config.toml
num_hidden_layers = 12
hidden_size = 448
num_attention_heads = 7
num_key_value_heads = 7
head_dim = 64
intermediate_size = 896
vocab_size = 8192
hidden_act = "relu"
norm = "rmsnorm"
norm_place = "pre"
norm_eps = 1e-05
positions = "rope"
rope_theta = 10000.0
rope_fraction = 1.0
qk_norm = false
attn_scale = 0.125
bias = "none"
tie_word_embeddings = false
parallel_block = false
init = "uniform"
init_std_qkv = 0.0266
init_std_o = 0.0266
init_std_up = 0.0266
init_std_down = 0.0
optimizer = "muon"
learning_rate = 0.0105
lr_mult_o = 0.891
beta1 = 0.93
lr_head = 0.00714
max_grad_norm = 0.5
warmup_steps = 200
schedule = "wsd"
decay_fraction = 0.779
decay_shape = "linear"
final_lr_fraction = 0.0
batch_tokens = 65536
max_seq_len = 1024
doc_mask = true
train_tokens = 338400000
max_steps = 5164
dataset = "wikipedia_en"
Each number is 500 + 40 x the weight over its row's rms, rounded and kept within 0 to 999. Layers, rows and columns count from 0. Numbers have three digits each. The size before them is the row's rms in percent of the matrix's.

# layer 9 MLP up, 896x448, rms 0.102, rows 616-722, columns 128-191
097:478441465419429501447529481484536502486555488545454450510465449529541464506464436535506512530422524478498418518440559427510478490533500566516510506476539557530542507527564470477453439535551532
104:499479502478493525492532537451447536532522540461460525517489484451550428496508512499538474506523539508564467461543558482424441488537539519487520475522501431477539490426506531556539566538529478
098:448604408488503453562496530538579405570538498520561466516459511514509550484461484448434536594564519495482529552520539557490556480452472537437534448517598488469478532452565459488550441519466517
108:489512506555550550611471472396503459506531457510522492496454483470511520461435507533575517452556444506475501554475477506470531504457525487457545414460472497442467490480506482496553501601545469
096:476511458480477561471505462459508548511492474514460484502481446521519462486449440491523488600420545520407511481535480515532454573503478481473549542499498519467539513439479498452492461533478474
105:559600565443448446443458478441552507490489516530499446428471464533566528531520456555474505531539418509519530554531460471497533539490476568500518513506531506471526449483496535483533478556535521
099:494481553594474538527469505553500451538546470485526465507578467598489512523506490489455495535516477538532443483520537469538449496451500503517499458495548545470552519477509545499571568469499544
101:529547512466528500490561507495560507594465502556467449470508529547504518511525457519456484489480506455439557581476540505448487466534458517475487445454505488539512540445465502472537482554516472
103:456536482561457509574490466476482525471500460438521483484539486451493539483503463550444446491556453440436531442487506497529541520476458548498523518547512474527526445514520541557565491529520496
101:521524451522500520488548481478531521421532528464532473480541519568528479481450530491479520475457513447460563579456498511470520600495521572463474461521478499534451525516522492503455473461542539
101:499499559506428529514485537496509475463489530503525488551485471511497504529483463564519545507470516538502502511538529474515444580543456465468534542485521495450469512497485516504479517494526501
105:456504540508532539475518585537503539410487469559500504504423485475535566493472453492543531414468478467481487568470489535451566488486491423464540498482540488491480542482482479466500476584510506
089:527516434462517538482519468492517468548466552528445436526541553478545485567497488540549522513513504502480412526501490495520514455428453518481441472500444543553511505499527418560457487554475511
102:479516478571491490470566492466507472504557527486511479517479517556538499574530484479509464542535544486539542466533494433469510534469509476539480546484492552483552506506488515504488611582512454
102:462482533522468519460547555432504514469385505500508440452568499506480482495451484479472424483458550465500495470533475495530528495465460555524440404518546406480499514446458516536540485512551531
097:534471560579514458486501475478499523480507523493471503596491506570563472468502483476474593494510459472532446500545492484553536494515524469515472494574454475502508438503532421547529539566454560
114:481519521509538580501514422498570504482566559579503463510449486549517520455457477616480457542506478493472486562526524537560469455478554588520518424546492471469511442463537452482491548477555586
097:520484497529551457443486595427452500494497581511479540526513460447516563494474470477528477495496501469431442466421510511488448517511434491505458477502520475501540550521524485535524476376422475
109:519501500465500507513518485513440540579502456438377526504469506497485504526471514484499490477495451460463570521521498476513441538537540510442531488451487495501500556491559528501484549530482493
102:454488458497495445474511467557505486440542504466495473514486459432533534599434477535480485575512544491514429477570536536498458534461522548518531511535445476491488481481474470493463498570449521
090:441513574537495605459425479456530511528495499479491423485476511546503537415485552520496463553538501478523574415465575496518577528455467479545496534528514537499527468566466509501519540530547512
102:516482421531493501466560545525504522438561491484480524473543515556469468484457525559506479555479512441515535511503473480507474516494496459492467555541498499513455482490502567513454539548489505
105:446480600538484544466555507438550478556432486506482499496495528511614521462564470441553515475487504473468493479458469489408482500540455438596479542429501528467418518520514506527450477453513496
096:511471410506538555494516421556452504522510502567497494465425465494532455438464539486580491563472481466516510523540512536449518458545502491542502483453580453484496526494476484510543506487436454
096:507447519452495514471501441466502451412494503536532552441559541491564541499408514514484385490502543480473488478452467528565551493588437542494450563432499524525515513549561519434477508455477463
111:485434504443546448408474520490528477516529477485552480465596506474456458451454512509497467535537504455442463540518460491477481433453499550409519524487435484500489423490476455491533610513525443
092:407528497526508511483506564462541494545512452535430475488506471443395477510459531515532498526534449467455480468428447553492532471538460512465503459532514566460422473473455490478602506452418506
091:483513473560434459473536469483520441464489520473470565490501489552474512476491534506568547580515551586489442501469511514512522502457543547523476469503491515436493499468470467452534509515451510
104:541482436519473506573543485500560447521495453490475559490504508562490437540467465545450482488504541394460489513482456570507533484472558504539533540575456594515495526502481534523436564518551497
097:506488542461492495517506450564562474456445561509455525530551478517555484519527497455483479510527539527456415465515558488564527461502534622477551466511510475495479519474462530478480567426533457
100:473461498505512532481500544522498538448517579462415498489479477574501487519439486423502480547469528509555511465514537489479486513386500496468561529540525514547475512495501509500582466531543471
093:498480446560447501514555441455488520528451579448488420513517592498484499428525486518533489556464543508502519508535452473432450456482512565505502504526515492499470436504477555462499504538404475
093:548464494464505505506524498497478487507460483409503426496478414515546519472534475453429511528451534544492462551501502405514469589505505423439508411517520523482485448450521538517493493505558457
103:535530431582459492518471454571532549488486578520466535529429487500446468554532495505553473537534496553500483519491504494450572474531467408511540471474514531471501531482464536496463630567467449
105:511547538590520528518494518489457522512461515488518548496453473491543451496508536511542512507569521500576496534494506536493544497495513481582551501542601459478460519580433532535548501513512499
100:554536482525497524465520498500486449551471502483520520441454468520541473552480568467597461469505571515473494451537498501468559519581461468494533463499538511565462410509490483502535509504507509
104:558497378428582513461522536498448523509498533541441476459534528511507519434515543537517477516521448524523510513506530462525544527407517524447511513530492467546567514497525544523472528524474508
096:454518572484473524434497488490560517567488498485502460495495560541523481493569512421559487476486563473404462499401478412496507483436476451507529502527519510445483447502466509526510483552435485
101:537518433518422448479505497572450524504486531539476460560524485530470523556615600536534472490538443518462437493513532479549487472443536552471603535497478557445475477540410443529485540547460484
099:412448490456527552468483505478462569527479527491461422469500527498502532535508511494479497460448503522535489500524580517500453463511470525416445506558503493516499470475506482504567472456478539
095:470452458512557485504542488473384442510565525523545535577512522507454504501537519541524512463463470545497526522468519456456469469471421466506499555526489571520513546440518497524505519480539463
100:571400485526462506430529544503457542468550491468452508454411438471427464547571549554512569506513418515452498516518458532428543523566493592466514530534506486569570558483492458485511519539489540
089:519470566436522529481529457468539452478556574491499482536525477525471461544518479463455474523539477464502487500506486484495475476527501522478495513593462565450473459523481452533489440496458487
092:529459430521526555503420517426522528578534448492469525419486539519451539540503526560553502465442505473460477444465488499518508461485571488515459560446470472546569430459487434528505537583482592
101:459458496507399505526449495522494484556488454574461517541463547513486479561593521496600527470513452493480573481522499507480476510541517520473538523507607520487499484574482547511522568533489512
099:542551543548541539529472458532471533503482556469518483551506456452454523459464556501522502505477515444474521497469560494526431503549457516419482467449466529555592577499507484510576438415465471
102:478487471451509512500378488529553461469461512492472516542463528589440471453461526506455543484457436464470513526539516436519481471524531527529492469503564525437518499489418508474556509500493502
117:449467496489529534543490518465484575478472473493444487489552564508481549436479499525523556516518550541501547510504442412508548552490501537497469489480551459528535479504510504537536497503498583
105:551441528538401486526467539523558518463451474555475528519498486577582565484462483518486552483465549501470459506448535398474538599526493524491552475443470498498483483525480541479474520519474471
103:518531531490562480488479531544562406557514467503497449462546529468545490488532413470515546518573523498479541460481476442545501461457481444502562548441494517586471508473500393581445535527493445
103:505444489468524505544419401437494611471477422476437510480452529513481517464462508510506398553487495529500505517504487476452538517514471494506430481464460515550443579489583414516490589500465490
095:560432426539517515546490446480542502484521464554427536450466437561451505435574534583508528524510511453470521536454442462531564483512505510451497438567539528484499527461523483491543553503537497
095:573493551501533503521551500521549551538441509543466503457421522504548449489535556558449492503461494495450500488420510470534521469504580433466556486513496458480518470466540460517527453509554488
107:505477480513569504454506471406492512522531497486497485497459478509504460483561458534395510459490389499510487537499513520506524532470469542501512535473480511512536469451503437492497485521429478
099:541543480477493523579460497398528465485526501483583502542477462467470486478492580480450471491520439551421487502496547531515470543466418500535515461503462435544531578509509478437512477466424456
104:524506526545506500488533486539520474488483510449498496570500483532480551495543584531565518479417489484522477484502534506535493419405583526517515484487538568489453498581537521470485446516519448
102:510469529517497555507545461498494515504521481531419516528497596456507524454430546535484479444567473480504431442530547580502531452504480491510461472492440458538506429519517485465549565561502442
099:549428561488507487490511478491517478489473524513520517528512479525451430500495464543533527479462514511531481417482493466484470482473457473465506535526490495502477483480516504532490510525490621
107:530532506537533449541498451449469470532520473487463457496483490482510515442482568448472495518545529535510547478479490522414580527520541475577519555526448500472486570496559502563481476457503587
098:440482505454526458516464505487454512613523495534501492431422450457486499535540552482520523560471552513535434497511446438482543452513487589485483443515480489530534476544558412490503493506503508
091:451549495505499484498547571464543439485495507479530575486474410460546537477505503532478597536481540476459493445513478524517405456490454512470534459542478567482497505548467422574438467498455516
098:482448489506509564528510470483546560535624532542515520545559515481516450493445469547482496496502553492519540548505550440494553496532555487606442509533440528526478530505424466470498479443481490
101:502538566486531472499508533446493484502519510466490496480506517468538534522476484511419577494502580470487494506399560501511507479456437512500521472380503540507548458502530449489495511518482565
099:504499459551491570489525475473475465474490463504525487481581466514460476544424495519530523533533523543532393599508492452401541471553473407512561517503522513491468430525514479529524432551444541
105:552462542615505405503515496464551485538465488490476498444515587494560495531513456517492505494510507487551477508542478515496416487507443467509531478499485467517426483515538506501550504597463494
094:522557559575513475488503427514574493593474583497492530446540492492495534530517507459519514506539617474477448467544498461532450530433519483525508474467527461581556501498495472513504485466441429
101:545457549509477432590449506473519460528526531527501518511435518512497475515491537515511500497523503537498469511513530458532565478529555467501528521526515569567495488508442460533488508524446476
103:572484489468512538465591528460510458455527486556529440549504477538503502547532497465488478527540402529560485504526462522458442503510537491510505550417512466507505512491532476564512514521510485
107:492510482502494446409571494524561481521425566538511445511447515526525495492465554448544602524503512516462510490458548535499517585484490458410421518450449500471550538495470549473494443546483441
093:469475512491476515475513476510480438394518491532559489457520487472512441524516443457467496558431538492426445481503454585459505506499417512504520528533479468575375486514530522486541487570498521
103:531486496446551498507487543515444449482569523505519500439479500426555488482468484516524402588512513483495421563458448478502570510538493539532471495459502606529517484394569429516511533475519487
096:505551532484478547506473456465520484479485469500499483485410497459518509450548488479488464503542530473492523556542505470482599475521530545529552537496525503523452487485514547525517525508536519
100:519451533553471460466490506517440484539456526510538501467472453466498527485439524513560467535456535488458543507531492434515423508462521488483543460441510512455538504508521520543602428576558543
103:494489463437457502486477464516556443457512403551480482492531534496508522440449435538460533526512444487508522439477498454512563487516500531495528504507495532502497504535561423431494444496513517
064:498508475471506542472571506546541445568492487416568560388403512466497496550479501535488499493452529539541503549448459486497559475538512541490477514497559474578509420470530476513464575480513571
098:506570427485567549515520438481490528472524483455498458470452511555552509556539497527592528504507492500567458424551524507450401522450502481511515461528425483458417509374522496535554520485485506
099:517535536516513492497518479518500563433518493489443470542536504486474507518547520575443548502601488589465449448489532439480422522460523568535512487506541465511535441497461431467476505537526519
096:548555531543437532569514505493508424515460574541464457512549451522528432452440490484489537479489455454499561491520452497498485579482500560542461410420454530494501543555450427485494573544494488
099:479438493512468515500547479533517558431525424510530497460508559566521469457550476455497471488451549544584568510536568527509469528473584469468562524570508500527550503512516527604454514414568503
091:464506487543551526496451475449506509509604514494543529483484536526476528565489498510519550458509490566563479531496442531472484482433497490441413489537467493441494568550490507495581538539512454
102:489495463486464539501480515499500544494584492574544443462445475490551475489464531481542503491555531455454455481455452510512572481501438482478479520479573469507531536438465511566481512499417515
098:537479503553506446477446448503482496519507544470514496487464498492414469481539470428473562491467466516510512555531486542520605438571516491451409454525576527468536469492455415514467451545525489
102:510380469520520501508549447455466526555471479544573479538510522432520510493462470523501471517492508566474497511488609518496455505451414473525491480466460524502459502471489476520465528532486506
091:447505494482547540489550482518555548584508496466429404522480520473534534543385537481508451464493461487477487529544427483521511491523550505537515539511429446589454542514500435537435490582485539
104:544496467571452444479502475508497497470419574425467579453550476514450562458490554516547583563491528545460513540447524498464504528453488486471477467421539527490533563461524519506471425483513505
090:579564518604585500487424495487409451591544582487516539416528448508498529572513535485496452470508516503538505555573464456557388477533474484523512479497537518431522557495523473553487530476555499
091:465500446494549457440490544497541492518495503518449499500569505544521569475520469568459509540543544458479482495530520541516490522459442429508525476477486466456487552466510482606540451501391522
097:557505469515456527479452471499518498461503488485488560548435484545509491510506502497498559479483490448542449480552520392435533572453558560399572479504531478461541484479471487497496545501474548
102:523516476505571447524527481490555511514540474540470550510480519552433421460475463484512449531522470477511473543452553539514468500459494498486499444507512523509409480497521563516501529490521545
103:580459459559517515577461424503485493498555503486525449530509500532490454493509468460479492513490466490547509521461562477521509455459497566496509417420493486512491403438492460488461560482496454
096:495482512489585608546483541494549482473543495465471504512454537399458480565516486554514487514523511483593537500550511482489489565476464532458576458525580486549533495392509531514515460510510438
088:501501499520490490472496538471527477449485517488503531489484562552441401521509540497543483489568547438516511477479456479483540500539533511420470452492421579558510473448455511525435584487577452
107:480479469505480458620540440517479473603498538467494476457466512459466497391537553494483551484492490460523449506471471501510486470482513509538463358476472525486356500502520493451502523529471488
098:524466482593451507489551478535551478469495500473484524496539461565450560552452524495473461545540500502444442494534503487509496541416498440511513483437532519488461488501501516493511558432478499
094:395508488573515560564504486511516452487544470550448561468458552540504523456572498531532518534511447493480491544456495499500518547502443491460511449464516508565508504503546473567431506537485416
104:513559460412549417492521490491504509471502471519501500460523467471510498536491448533557511483580521447470418486543456511498497487486529516532569511507486531529551448555500485570523473453447462
097:541493557472520448548469483490538546623527545361499521394508514590530556510446495501506463503493520488493553428552535500506547478474504466548516491505494468483455442477483556436466444466459546
097:536470488544506405542555572453518464475504479490531405536486523505451494498527499489569450525468507559493527473519568528543460530503428477456522482511498439471505475481559537501506395549508524
099:434498509510490483565555540492558561507553511467508462500526512521522484501466475514545433440462517500470568562474444515515547525536508447478528541492412501505456422431556507445529572536493470
095:454524506503456565484523477535517520493564511465482579515477511435530522458537605485518585485537462517460496481483505504510531459455490499514553464499516477501510518478495538518535588553506496
099:454467537521522551424492533437499478476520521533449537500468485439524450490467502558440479522511482461545487483489507463554500569537508443496472503518459564488474469510524447476489494485516445
094:487578449538551431486506532527455525472531495572478457494444468548503576457543502494521468488465501553500487552528557529467532524478497510550477515491441571563556461488472477577484456470489495
095:485417404492449476514425566457473443513511492459474512436527499389519510548500509505549533462501542513526554464516474523461444519451437532449474441527509537517517530532546453499496507482482482
096:509461438509417590489458483570450511535485468506475457489444472490516464599480548465513509488489518506526484518583531477481526483468526511433520550476530478558580539518520512514530468477456479
103:516542477550507472522484478507497502476455456493587506509501522478505480489498411540530483518540528497514534483489495446472517574448547390486453520472492548495503527487460538533443468581469455
104:467606477482455482452488505489521460458503497516522455378492506511503487527581456551430507518407482508475476492510526443448439465495487536491559462403425519461517538482416499469498453499432510
104:503506539470531553518403539452507471535587476530466511493462537477505463489541519519508571539560497529464525562508503559524493431515508505499479512521610483537509502564522443478508522490501480
# layer 9 MLP down (transposed), 896x448, rms 0.0751, rows 616-722, columns 128-191
098:408495472542446482489472537501508533504493475470481475453479427460472517458467552499532510510499514514489513458520460482533570541504499559484466538475441524538532510493532540444472481516448516
099:459511479482526431484557509497539532447403464511499507548476516546562438529415498449467444456540472533499458549468443579419445493527528551478528522485472501478492488554615503519457542570506517
095:445555535422552476547515543523565476534540450480510496502520552502460508458522497528431511519504531461479541469479466532500467491490506559426541516471455489459461509465484514506430420523516525
105:559524466481527490548509450513521509530512531509495468502430504520520548510499501488513525542512548474511499471609425491486410530480532423518483470482439494478528528537473457425543553493526531
094:452438477513552487487462512464549463513476501538463513479422495522513539507504499504517534456527491504550512494495480449512453531556467492453491470525472503542522414464494551498476491453475512
102:503468597496545475522427424469513492464497567487544497435535554507595502496518475463478553522553483532528499553537434522504476496523482509492504556538522445466529405469492477534445499574514440
092:546513475457547504555473549544467477483598504548509527538490468549503530421492517478491574429569449537503535483559457533524542488512505528526535546488507511526490486468511477472433513523568480
096:472553499536544501473483497505527579460467427535509537471541499541515473497476486497560457449529449481478550499481622489526497574545534500512496505415434424509459499473450444510484466542538489
095:517475494493542478501508497471495443555538467554510531526513484489503534498485441525572497528392524514517518438522547488537562488524590520480543541536486541526442487532507451570552433494537495
108:504464455485527458500474441530517522469523467473522527482472538562493585404496541435416547411430548428381471578466476426466484533535491566526444487464506576542510492595515459485553505483505523
094:546485538432562542476492535478533506443500532551524473477495542548532467555466494541461543525495465522484491499504504534499466499387520465466466518432538566520447503517539444465531494469464534
107:376488578571521509470497522477497432497535446535462465476561490472510519555480503483506481513451490539505530506476481470519468437524470542513491448516580508488422564486493494450518526566488528
095:493491546469518486591458436514535448527519538533498511479428521544492425469439555487459509452490445462489525471558461475495444477539447509489486477560524458552534529525470496507539500618470445
101:477458442504498481529486542483466533520504472506464435391484465485522511497524482433467485479499530521473521514494504480458474448518512488465453500403472543507530501533432544478458508483498530
103:536551527620458462453505471386525465554495508558482463543417525463515526487508495503476471566539487413517571442470481590503508457471468454452509494545432508516507480506470446516558540529510456
099:481534579524474504519435436470578476462527516489487477477503453523473447505502437596518480471443503533485448513468436496546489516527481485449468593522447490536486500518566524446591453482430495
104:487495499488580521466554528506514519537519491512536541456476481543536540490537477553460428466569506433470500569503459533505527441544561476469546425513478520530488542475514459473447515511561495
098:459513546479476506522522530460550475497588494504538576476493512610525505539475534448566476530564516542470565524457475569501515508511529495541553451411517538467481474486540557536448479462481560
110:543558456489516526514544483459462529532532456481413466482502493518472448498525519458448450493568586538483475451497535459477535479440539502548495529402492515513530482476486470547502571453474474
105:538456423530517478445479564491498515529553424502532461458567493552518511486448443469561476492461535499504483449581497455536482452515537476489502492508536466488517481470489519445557511533489510
092:546462568510482521455453540522466533513446500581495500470529486403488438517469453525472490496497522563530414531449544507563507500490474497500578498514511463512482476560561611487459503477447475
113:547555486616472466443434433492531548505575546554476518512493508540531498539462543427566454490436482497547522479518516522450528445471428500466466432498557502519517534497530516508486522522495538
102:565490531495505536476487489488557529533420464462553573509534473480498537504559595522477471476503545495370514518453554443461517509543493563536533520504605542541500473521392564554469470511505448
099:432489527443452491494487505507488521552478472481499487421441550473520521531464529521520503524563525429510552495512534521535556507495477505467441558452500444493504546518477474551492478422483513
093:453487509470419514476521515505531504440523611559464482471548462475489514551536467553508492498454462469494524509509482430467578544446451540520556457528507541468541518521477470501482538512521447
098:483496516489563506480475507509462454536445526441501520500542477514437466559455479568498474618504467537534560532567557495510515500474417523496510429483522476522496475466506549531463513519556552
097:486496540592529512533570434500484510514536427507444445524520476524494538452508591496476504446477489518449514474505460550502543542529518536442475538576604487452507444477520513526533557469503575
098:493469462466495462441498497551477522519529532498435524463513378457440468493478574488544434472540467530496514460537564546537511463527473454487469486534427432470575506512481434514592504483495456
095:509450468499487614535544452488422483508530532457468467440516487551457586495522582499527521453480549552522544474522542560457478449515518497550505507517468515537414495473479465465456527529487557
087:498449544473443551555470592514527521465452434486515514555479508491503504517515513545506419459515502579486516501528510531486474480467463516430453598532496480499532432420535506483449442525496541
100:462502515491521445556501468518440525529534534455441499492503556517493528497455522472483498486462546494473505509542514467514481540511477601571509531461518489524529506444538527503507494469412528
099:535520487554497482423514543556478493490536494514500490505511532486442386481466526491488466434445470530499451581573525460451454495523494501467470456488498484469492482498543541526433527446533484
102:523506571546485529528488519515558525508419486588507535486490454519516458453465443491513445509500512477483441493459517571501446500555520468481431524488494544508483519504495500432531472492512545
108:437556478470518514469510462567500515534551579473503558505513479480450456468564545593486536472490470530542423563412496569485496485540469493463479499547536462523462539491570407487483511489465498
107:526540527450532518496496454507492547470433523545540491486437514462420493546482510533512497506442560564524520588498465489478488487491505551476523462496512407498465499509451572436466507521500522
107:544546499441476455459471464473515463485514496452450527443473488497479471462464567449507602516556532520415479484486505447571464430527419461499543493420579500433517526522445476452485502480460574
099:493482537496515481506447576454506553522514487517507537434482507525477520493512529532433494484432461486490488540591499509486531570488532506487526495504468474593505499513525533416547541529535486
106:514439560490548508493457528547483516512516479477502489537468489528564487470480497478549489480430513433501470546492510492519507590543593529559564511458518452557513475474536495549477499522556534
099:523465541497527431491468496528500555446498543524437505491514462447478488545492533530442545509457465538492567493474516505455548518462447563458520525500533440482444516522479488432532442534530493
097:528527526480476458513518495483599483546474548454469522545549540494513490499478500491498517500531509473424466466530548396486491491502430489545501509573533487511534525495556484516537526493506402
101:475511526537477559536471445482462515429526500592587502559468557473488509507519505572453540416529475467567476489482545481501440491439565495488484472494483506475496529509477498422483566500497472
101:517468534498498489571593500485509530485514466468574522392483443521539504501533541548499513514484511535490487493530583494473539505494580548464503449521471480556490518559499488556544534498537560
091:486477570460526457488464461505408616515575498482531536520542474426492428452543535465484550524500476448514535545504479469518535478525495577504433521486486482474451501502555514500511541515524558
094:488486467530500478471558517512473558472489509563469517437539542545481421489442543523593492525437477507416426536507564538512504494447523473523484468498484515518514469557477492476515494470500496
100:525445547471496559442496548455498500530491449502467404552474524514494459461490474539512486430531477525477506489516508521499520538501471567392558448571457470499505482439524497414433506529558478
095:481538536451526517480514470520546435522475478465520508510594507524478537514486497470572512498486496471490454505545448500500483566458460460549514540486501456445527473427480462573564465498470507
099:491456464436559488457513531507498566520454461468412433559461412453509522503488515445503529489521493524461494448521446455511453391518510574419502473632604505453504527522425458524529432528514510
127:494521541436518519493457439480450528467436501469441494474557510471463535414418558446442504510415512502477531529550526447521491472584436517476486595506464536531537508517515512468502603456468589
114:529452583452527522468545454439464543519586551558509583511539517409480489557554530521510503498516498538483504487510535518481582517514509471462501503541525533533515474542440466432441544469593498
111:549486522488489463551498528479470487538492490463467556540527488485526534501492455529508470527460493462464470549538481458525514529435500510450490541514538564548536481415491500547481468504553491
104:504475489415519530506514474493497453599586439534484552451463525477485473472525533533538479531506447556437492456546478509496493483456483511479477509555529463523504479507513454504529485545523494
096:532478482511442452520483552510382448532582557499500469502496482518479516515490447493467487469485519499549526486366449529558498512501510549503491560450492545626528439463517496507447486502563489
098:580524496495432537482495554458494465463471382524517525474497505478470478477454609573545496521477508499432483473503386448508506507434494548485497505537530478483448510515468456537470548508477479
103:462515491524581508564533452513450440554550465452542472531497522430446437500539520460499498508520497536506489501512444497560508536505511504504461492459493467518488471517480517475491525554426491
090:523460438559526551504485420474491498504569531546523516517477445494431540483512493549473532395425477522525467491414475407491501483481431597482473529497591473469489474492520450466503515479577470
103:492442439458545474502514591499490545524529522463438523497461556456526535530498457515449425508450538481433494444530518598446489497493448543443504553486481509487538507594506488442519439556507541
103:430564500567512578522493380508447446483460499454488506528478537413497478542583495544484529499488552501440499485552556478476540574507490480506524459422453517474496544450514506505495546489453476
109:477493528469491423393499489486565498515520469538490553480480567508571439526510498479411480527557468544603543493401484566496525544425487515425552433444498465489514469518491464480568523499524535
105:473492427457447420443530503479423502470482476494532568456589496492504474462545555468478470475475542518494510418473531494515435492444441514537505469517525476509556491521393532531448494489490528
094:499478486540562534529489493468580464534482589421402478543555471527538503444490423544447482515509424451600476466414482543513508502478474479544588562507458520466509504436528578458467533518493516
095:540566555515579505411486494464487428475561511427552556509497478506419545550572521523462616472446523513509467510525531509558473491526487475487499548445552546474452482521459566481587540553487470
095:475478522503530517436480494494508472430510488496542476501553516547392519418527443519531553424497485517473489558476521507468472536467499583516480528485515499517485513452546471451501482437604474
097:453493608485469570477507536549540552492446489534447432524513496511539554487435567543484525518480472527497529513418488513453490529453516515517489471459559484468533536524492484526481434495514556
105:500490526462571481502464529436477508492567460490477498500444496511542505510499504504552420437535520474489568496548515463520493447503455502527521493545527481502436450472439476542506475463518554
104:502513542496528406489553460416549466475478523487477436532496484524531514460468558546498518543501507464479463497532498470451508469540451509547502569535442528494460519483461453525500440451463518
094:504488508514482528502488527425491423501551502448499486493505509401426507512431562460522493523468501530497450491557483532518525544531430524569500522509505530433493485417549485526555431592506484
106:510532503548483499513481490455529473499506546534509491500479512544467440478526444502502585459536510475590459503346510440469491495561540461460507532636550499507500524495469488483519522532475521
102:515525500468443467392525490451519386485487553458509495473506499578534451506488562503450503589385518532484448498563495548588515501489554533528467510450540518509533504543510500441487531489495454
111:456495563475473578489630477479540496551523494517499460415486551505545479511516507469515489458488449479496517491492546533480554495471493579443488504421459501538408498543519505488491518453424493
097:460512523488427500484498510480496561500481484496490546483550441559516433512508488438531519458488507502518466547476409547524480563572540404536533549502558486564575530481535460475492535476461507
098:478391450553558479469513531537504464473520469483567472498488451457465469356469528482535565513446528442468452445526462566523452446459491478522586500480433504459454530447464494507503502482522549
096:522560555513546485533455533446483403512434506504454481555481466525512505477519451636476476473465434520501517458457507462542425453540489536551545501512460561497536428478499495466510524480491452
101:511552490449473498560496495504496519558472455541505545526498533483513527448527494555522500555548479532467448565558452472495482523574490446518442471546501550536475483462518464507461526575477499
102:455501415436497522510530554493413495469520455452486539507539457550461515499438538490503523459498461463519501522555537557409546508594511428479524564554510531512511504446547435464448472515507559
119:536505473553501478533445499512442532484518498576493465577496464497494475490495492504522507506547473483424499486440503462470514517462477514502525517471489512465480503464463530515560478537474441
104:485456426471531546479541476565464457498490540526372523581541428497389518556483568561576463481575512453479449491547525494472461511466550523505497459504524509497530480425534474504499501470463540
104:450433592475556491525494446517500444457527501466462559532480437472483494545506531527399459512535502524475632491508483547500498421512492549456491523491485484514470500448478541482480519481540537
100:556557538510526506482514501444504478513479613546466485536467517499467543525473485455490475477485479557457540471459507522556533485513461552501487482514518489529467497539476528438514497459424443
098:547482535451533517570518507502484480435495466538582493441472465517543535492520551550469480500462490450450538522524538421511538577499556518520497405439508558547446518514580588507499463472530500
094:481428555495462476519481523573502472423523514483517485531461461492456566540474500444454501414517475485482565521496523533444549511445436600519471536475461523472520606481499458542515504536473514
109:523488532475487530518551470545504475471487499477481393423490545568463485545539427471558485513506429515573432490542455515459462502484507514465604556482462482505473516505525494533531495490513590
096:530462437493462514510488483504526469443442500545494547528450542525505450497513541443544580529498461515422470531586484502540505470593482502569487466440527499461493499533519451474500545537526493
100:480514511527431528492457531493511597442478521523495510582508528496491482544525408514394491446458557428517534458470493516511525518528512489562510491522546483520527516467497535465485483526441502
091:473442489428512526516465456468461435445556507481398521491484534552546546435519574504549478569438443439537490471516481432444540504494488449493494556509606474495522524529491500435534601504491600
102:560497489554416546439425521539569546469521512429441454485509467537500497528565509503538419490498476562525500562447542436496514486499425534489448477494531524454527505548444487502464482557410465
096:508559491566483523500534481518477521527498517489489526486472405533501502519495512474496507565482418471453534491511568461507568513469528500530559518532548477450510409537398425489469515583534508
101:447543426522464474453490475519534495482473431542569528471502459562515541533515493496479497536535560560470505491506566547457410466435548496503534482484543608503526458467602471444568538440494452
089:572462486507525458602551522400518473517506470441537478518520421552456562518520412486553514460497507446558512474411516476492519454471542525526528444475476486517495547504465499547460527469484453
094:516446469461569529555481501513485492568521457526451541539464616541543514560528480568498466526505474489495497536456497546478482537500563456487433494499583484552498427452554503556483558504446569
099:535544485510409562513471523519520523475534470511527492560478506531418458496497492411514530528490480435473520473490505558491498486499516472581449415428484599452519580489555507475508488496483499
100:529553554480551500508530522532524524520510514458478484467508487474476511488468501504425477488509482531481541436619476517513473542467483492522489553455517532532499495531515527501439477405493561
087:547493451608491469473526444536524524588573555553524506499448492483480542448510502533521467472541526501514551465470516434476481529546494514481527550498482529486534491491485543505471560519490552
101:563496479398493477571512524541483511439510566493419489465494446492517492381539556572566462508432405558548464470440511498469504550517543531499531478515512475509531467503520526436514466536544518
099:577561446526474512546455565426507449476545539451504556527495562483529522530531527545490487480544555535484529573558584492427566511520495513501490535474546477478495484547562490506476503573587543
098:462515497499494483529451494511497448492569486503395416547518518527515530528493456547495505496412501471558536498547537434497425477521425500538501530571552454571532497525525426537524489552491505
117:492502513541466475477511461538479427566528477391441492540512577538533507470485427509496465460580528511504449490542558426502556465563497439482501481521545497475491556480516469454413558492527503
098:527521420558468430489546509487531515506486486482549580457525522479447440596476550465563500432499573531521588476504517546534513473428606516481558429472473462537478517499582526504478466412432566
092:500463531484523544441493552477554544494551486480491459489499535541535547488545499536415536490424495488537501455399514477527538560495503451422430417508524520556521477436633487406522481526442510
110:491474510462455547469524532515463425587533530543518475440531484525522482461431547413499542427521534434514513484598520489484523510499451539449535503516510568474518527438466455569518471529554553
091:568513499479542534538516495449486423486508548522490519463500543520481510547502498441512402563480497594514468473454488571469539465467434466484436447524483486519478529536565470553523546530509466
097:456521539584455534549484545528432444410524464455430526465441491419478578494560491458588491435493466542510461502526502444517501461537512496513457539589485446482506496455505470451510546545473435
099:496543492558500504518571580532474472520501510504560488458462523483494500427489544491508474507545517517528412585415516466533562504485574512563578471493432518518473491514510572476519523458488472
092:455519468465484509559539481423474511466453461432521539537424490504417495466440464525507508512499494485476497536540581501420544546489444446513398546482527503538518553527449523515521437517506517
092:567497470464458493499592485456488462499479505493525490477473517514502472546498521478494572451524490502489537491523522546473498470561501434455499450488518501463429519493523493513508527489548477
109:480509510500514449490419465528545493501444574477522523408452496534514508488502465565539523507494446475533476522483465487519468505539529463529504537510489500494490490481533527460537526477509543
101:514517434518496480533531510581499518488536496490529475447517516523430526514455566490472426471439480456502539511525504517609483391524412434572558509490538516526530485564568546480458425528482497
102:452629426456540506446476481497446506470495453537443457521416492504434462517496525523501528479484564538520498514484509500471420417497568491546488528431487541500501424476498504404544555481472476